config.yaml
num_hidden_layers: 14
hidden_size: 256
num_attention_heads: 2
num_key_value_heads: 2
head_dim: 128
intermediate_size: 704
vocab_size: 8192
hidden_act: "swiglu"
norm: "rmsnorm"
norm_place: "pre"
norm_eps: 1e-05
positions: "rope"
rope_theta: 10000.0
rope_fraction: 1.0
qk_norm: false
attn_scale: 0.0884
bias: "none"
tie_word_embeddings: "early"
parallel_block: false
extras: ["some layers without attention", "local attention windows", "hashed n-gram embeddings", "a smear gate", "learned residual scales", "skips across layers", "capped logits"]
init: "normal"
init_std_qkv: 0.0219
init_std_o: 0.0
init_std_up: 0.0219
init_std_down: 0.0
optimizer: "adamw"
learning_rate: 0.00109
beta1: 0.9
beta2: 0.95
weight_decay: 0.14
lr_head: 0.0147
max_grad_norm: 1.0
warmup_steps: 235
schedule: "wsd"
decay_fraction: 1.0
decay_shape: "linear"
final_lr_fraction: 0.0
batch_tokens: 65536
max_seq_len: 512
doc_mask: true
train_tokens: 533800000
max_steps: 8146
dataset: "wikipedia_en"
Each number is 128 + 32 x the weight over its row's rms, rounded and kept within 0 to 255. Layers, rows and columns count from 0. Numbers have three digits each. The size before them is the row's rms in percent of the matrix's.

# down: layer 4 MLP down (transposed), 704x256, rms 0.0432, rows 654-703, columns 160-191
# gate: layer 4 MLP gate, 704x256, rms 0.0465, rows 655-703, columns 160-191
# up: layer 4 MLP up, 704x256, rms 0.0467, rows 655-703, columns 160-191
down654 096:119148091150138129145116142119115164149132091177156094148088144155116084109125153153103142119126
gate655 096:109179136190106119091128103137155128196113129126076102138142088165100103067166184148106148149122
up655 096:124184042168134056079166075078173091146125185105122099085159087085088076155123141186139108089155
down655 100:115154120106127079121130081122205152125135160163157110084139098093150106133108115114092113132145
gate656 108:119162087165045122181115139136126101169158085094093130111118151167168139118113135136178080151208
up656 105:161149069116108099100131094073117115125134066107194123105129103085133129037108153143100112187111
down656 106:094156042180056080059143159136112161153167112088145167112128073141174173171116130130174102139136
gate657 111:101122075176061125133086128149124143135080151107128113132108120155106126081173161133113147136071
up657 102:099100117156136119183141172135124061166060132153148165076063087116156170080165083129124101121116
down657 106:088082078134068151097096082141121110149096169067146099168124090070133164042142117114136168146120
gate658 098:162104080125170160107143136041150136119090166147058206116141111140104093123148138109131139131084
up658 098:131102122159219119113152187134115133154109137180138080116108146178139168172127174117158104106116
down658 101:072125150071101079125097098185074126110167074045135117131109168125113076145199108119073163134158
gate659 092:133114171130097154152072213098143177178168115082168171065135096157145089118058136110114108137117
up659 099:112155097120158109111168063156122138147159164085110034142083092093122162123174105102107109145193
down659 093:122141123156164128115145128160131137167145160145151087155092116104124101118110125105097114179176
gate660 094:116133098128086072112114135151130111123125117143128133106070069103101134122181163115111114108185
up660 092:145114081198129098121175102144131105124120141170140147132140089144120103140137167126168127057086
down660 097:124191127193097088120161148129137134159089200169144101119100120128192136187153167064117151118127
gate661 111:099041146162098069159085127121158129171118093153097160184125199089135110070174081117129118169132
up661 120:081101165143135143131082109142082109141142153190101146212156201157160159145133110121127158144132
down661 106:107100156134115100154143173100146190136106169128167186162117150145162177158150127113166135133144
gate662 107:131127145149128098192133120132130130096104177120107118124145206167140186141142136081113147185098
up662 099:078145156137074113116126151093195103146108112136104091133133117118133167135104166152142134091127
down662 103:107148209130150157105167140096152123113192117155123119146123118135139099196091137152155166190096
gate663 098:127112176140074169114107125137132146154132072131129160115129152120138156157113109125102115148171
up663 093:147175149109123168071115099159156204117189136129143138130083160134135094113118115123082152120111
down663 099:123140108137112139111120085103087094129054164119116087096143113086130172189148143146105093167137
gate664 096:130100093186096137117125167160099098137091118156099107113141061153085096123089131106133089115120
up664 094:156107114137107155134111160154110155157174132095099128124074108099068134131150161169151143187112
down664 098:131192072164086107164107193087105124151123125131085115137146177152100156124144123118167148178091
gate665 098:163104162105130141170119120156095175148110168138101132154163202125109158067208111139131124172084
up665 094:114128138144013107186104127145147128128105131183080185210175117100067110070136148168100145129092
down665 095:122160077119111136169170098134120134135120149159115112198126169087130124201106135106110143114087
gate666 099:112194130105203146129096200199145147123146187142123128208127149087107137133154116115167111175167
up666 100:086167133108140152055170127162067147157150097074087128126148042136145146120146171161137133153099
down666 102:130143163154141129058138120189141099167142121147132187130155117140160158115135144069140151149127
gate667 096:079138141181099113175127144164179115172154141135130067112132175167131129094163101090155097125133
up667 102:162075178180104131137120134077168103088101125131145146115123115146145049144118144104153097116194
down667 104:128176103126185145121100137125091177082168144166140195130120098098106139129136170090077121116132
gate668 094:146164085122121137131116099198137159139134098142113135164116102127111128123128125198138119148158
up668 095:158137150165130142185081127097097200161127125117169168140098148142179126162084175082160135126144
down668 099:079138157072141110157144094075100143093112097120132118120194127092132152142149149070138148134109
gate669 129:142165078114099134087084179112105110117107134145127128149107108152110119088120143144169141101142
up669 124:074080133144076182179125140108176162095159116148062158101155150136150165150143112140121141109097
down669 105:127068156144134128157073135152165177099141088108124164097155174120107167042129140118113101186156
gate670 089:181069085130073113174194134061158154145106111118094124136125159119118092113121135110077118138079
up670 086:109158184160171136134131160161118066130186106144132184091150152150154078125085131127130112183180
down670 093:144095131140108150131170157119147148140154117083091169138122148194110057142075130105139134147108
gate671 100:090139135108056109156114099134185171138106163143078155123128114127128152059073161121151158101111
up671 102:124133192125103136141166132171126133121111099165113178147170164138098112143175117100088097175122
down671 103:092164151147087136134107095120158153155087127090106072073147169127125103173131164089151112135173
gate672 103:158084085134158075177068137109169102097109122151104131130161087098110139116127114182130142128141
up672 107:115094089060093063114121109119128163179147064122135158105099115128094165162117093121214112068144
down672 106:087164192159100135091098140132119141103145060135157156136149132110168109125115107106170070134154
gate673 101:144138176166129186178148117117128090139117183134068150100151115142172136133127096147085067161120
up673 102:127139136075074132132124085072125123140154164189123124110144135128103093102118104115092110083196
down673 104:142164139120105106090141101123135134168137081180130144139080098096076104094171134138142153152128
gate674 098:106093183167153142097057163129167116111141085157116191089119136107082104138130069131154095158176
up674 095:146152082128129109035132143137192090110212189116167092132151134183110147143114107125127124157159
down674 097:139135109183101153129075110149087130110137110191132143092078130070147108119159129134136135091119
gate675 099:057096147106167082073162091144107162101122161092120127107132102132108101090138159087097127132108
up675 095:146159085129167116109113143141152113136155116108126122208184151110164121104128103132147169114109
down675 100:132123072133204134092105170096158095091153111153135096169161125090162089160160107129131125162096
gate676 088:138155093128144140118165135148166130168091156153131106143170124131169167119174180085123154124072
up676 088:133133130136114043130149142180162127133111142192151113111131126120158100063121164150156150095124
down676 091:136072118140118119088109136091155141109087103084182097166113072068141114113152088101131076173143
gate677 109:122101109169125176160087089165105117150134147164079116087123135195113092125138095088222108124121
up677 099:149170088172152182184140099121155127177168178129062094123122090195129062103125117089187130108125
down677 092:149132099137176126099141138122143106123135141204100142123091131121137122162134129120147109127126
gate678 105:176130122152128124122130147102127123162171069053153151077029151104124128112162111087113113151124
up678 097:085087167131143110128099150170132160092143148141163051136134138125068152102142148122100212148104
down678 100:049104129169085141092175106151103161130149108059155114150114074156158070119139168095139114086112
gate679 092:118110067158120152110123151069139094094165136157132116107127190156176095084116136111126113105122
up679 094:128137184110109145139138113168147121132104111142153087089098183125117148113119135129135083140081
down679 098:190156115137117121102150132091157128119096143190150115193164150117154087146037098139143145092143
gate680 094:137141170131140140121146130205119154213092129073134035157157147144129124089152133132130105191109
up680 093:186158139110111122102139132121098087125100158115089124182136103130122131054151081131071112161105
down680 095:105151164082124196102190123138122103121119126152149066132110101120079089099073155055096122117149
gate681 090:162080098133126112154160134126119138130162120082181103140131100132122065120095078061140153181100
up681 092:157137159119186131103182076131127157090089172120117112220124127080117110102134090084193135164137
down681 095:095140130105129102112118146124181138161143101129104129093133150137108089141143192112166094130084
gate682 087:186178130129123085110141137138174181077116156163093138124108118094123072105147155075161136111105
up682 091:102166129081141150099136113157111136086134115114101175144123137060107078150144168112067101154093
down682 093:160142190147091101158159123131125168097115167180135129099108086120132082141122085116107134156146
gate683 093:148105093157089165182120143147184135158146131131093118134104153137135092128101142130151079149169
up683 097:108130129133061177113157145116091216137144166151176093150127172074105115166040160117147103058128
down683 096:104149162119073104142113105105081147173119124090109151089140122081151130126062145148126108147134
gate684 093:142148153122121101125144118088118200162155159118170083200201138136110089148185114114168130125067
up684 091:139157141119144112103209114126125138143113122114089140139130139088141162104153101092107114121100
down684 096:103206155156110090132185135142074181103197113129170131104170145106110140121093139142121116135096
gate685 108:133062121143138178124062153192164118123166093102139127163110133129134142119176168166153116223090
up685 110:159128125141179157126161135199146155125123096154147140124121130148171124149197147118124182183061
down685 103:137109127138187127111160130199117094165134175132184164151113179149159128159120174137154128115113
gate686 096:128114166083160137087154190183137113114115133090190169122102115172079136124106091137077130141090
up686 095:055068137152186093129117188117153112136179140095120106182144117166098132145126128164128065100138
down686 097:125059167117194110095165142131133132107125122059163167185096128152150110100144167137102105123106
gate687 103:123082109119085092088083121086179090148148141116139152118115131158089097125133125105133107116092
up687 094:148141122198145071107101147129148113138152137113146193099112116176117114119188156093126118089106
down687 093:123065094099110128130101115131113070100109097207177123121098132163148121185058128165155112142147
gate688 098:166141160119109165153121171092145103174114050128145195099053143152118067106112140156136078089121
up688 096:177123223130144121153144149119122119079107134113117137124189160076144135145100098143118163150114
down688 100:152166043123145149091105139162087098066139128139184120141175102155101147156174155045116145191154
gate689 093:128171108126056121134162116179164080126146093112089112089122123158067123119123162137097182082127
up689 089:190085086123212110123108160121125169141114143119152102174155155124104105091148118062163111109131
down689 093:141132087096127162129065137179115142119091157101141156134108228141121107105143140108125150082107
gate690 101:150143140133116084142125143108214119097080184153156158118093159089170068115093099094110116097146
up690 095:133102164090111176139056144134124115161139157174119112147139228093167171154134176165130121136121
down690 099:083131095146115080142150099137118175155131136076136128121124142106102134104145190106138112174121
gate691 090:134123102146158116102137106122102094097104057132082167161085158156090161112140118097059111087168
up691 096:121104148145099118166106110074086136108128112198141095100108194125141096135173178105136161109140
down691 094:108112180114107129143163117045128075140122127083149154179163113165137127169080142157123166057069
gate692 100:094157094171094136145095159127109129125179093079137093113112067136109166062174131123157190206110
up692 100:188127144141104136137160147139094206124118142166096123103119145073113131199201096148076091076148
down692 099:179132169135118104189114146153144107115103114169154178152107156123148134174083129149110081151167
gate693 094:172119125169084154136076132135155039129133086104114102154107171145090130120120179104181103081142
up693 098:143128169127078173122091065093151154162145104134134119162145155157127117166141202106167143043147
down693 097:134089107142105154092148123084071154061081144089088131145076134141200098118138135102141117088108
gate694 110:130067119144139143148083205150128132148164121140125165161088097164088123115135067132109109150150
up694 114:106124094160118130162137050085148090145124093084078108131142176120131150112138206143113105108114
down694 110:093170149134092130158163150118076139092090099062094135110124115125129121097106150157114111105093
gate695 100:091125197121154118172106218121158163102160089113120130111104036119129078148106156125144127062130
up695 099:150093122181110125098221087067138136103146161115131177095134120136147127121151103104130171164121
down695 096:141151080105078107079099132118166129139075128119143168097108157112082125129153120111171141102087
gate696 098:094135092166137168096115162182163104167194110138105140104087079110158103120177138128155075131158
up696 083:104119113147117148123107166137124134076140147110103114071089096110137091182208113119170142106090
down696 097:093087109166140144153113150104131162151117127122081175131118086087159148119178082122175125135153
gate697 103:104095100095178190073097116134145155085159157182060150138138067147099124127104138125141116120098
up697 103:132168108114109115212109132108183158132140148124101150070107159138128180145116123118144153144141
down697 108:160139034126135075061142125136113135119129119186114094120165109110118152162150111126155032157181
gate698 114:064151173146109117197095117159170138156133143097071121129153104084164154089066094051135151125119
up698 114:135104098205132146141110121119104163103114189145107128141123111148120088174172130158173173119180
down698 114:174148123115157117128117118080091121139121123183155110118146115123068126123131088129135089146098
gate699 097:178080116183193142101151088185087139089164140118122085075170129159108161137130153140162121100126
up699 095:115167120119088163107132192100134134159096140131116140097185102130146089110095065154090100099171
down699 095:071138130168135133166178138133136172174132135147136133146132138094170139155133121069101065138100
gate700 098:094130142106128111166133138191095093100076179144093182111120174173154162124162098074095118151130
up700 096:123115126122110069098152127082155093184091071115103121124112125145135121149131091117205130175144
down700 098:092099148062138110125193107077161078150075078089159102142123143143160106113108104108115154122169
gate701 096:135129148161135124135090090146126122124149122130188135118163141139148119160127148157123164134165
up701 092:101122159087087152097176130136094126112155133151118110088091119123150187148092162150120113058159
down701 099:125165126163118118127156128129156103183114142095066113120138099172069130060181113115156171127139
gate702 094:096130103123119155184107108184175122051126116130130130143099152179182141126177187117143090135104
up702 097:177120138139147180196155180099121123051111143124166112135167168149164076150096113148117136094062
down702 098:113093137105171163147158121127158121059144111113132092133130103142146149088126135138123120123096
gate703 100:084115100125127121068112148102054124148179122136091128166173128181129185071171117163099145178076
up703 097:141116185071169143144118075123113148132141124176133141143113115119069145186154164105168115144123
down703 098:135172193096130140154084080102123087138148153094093120110113119120111150200143144150127141103116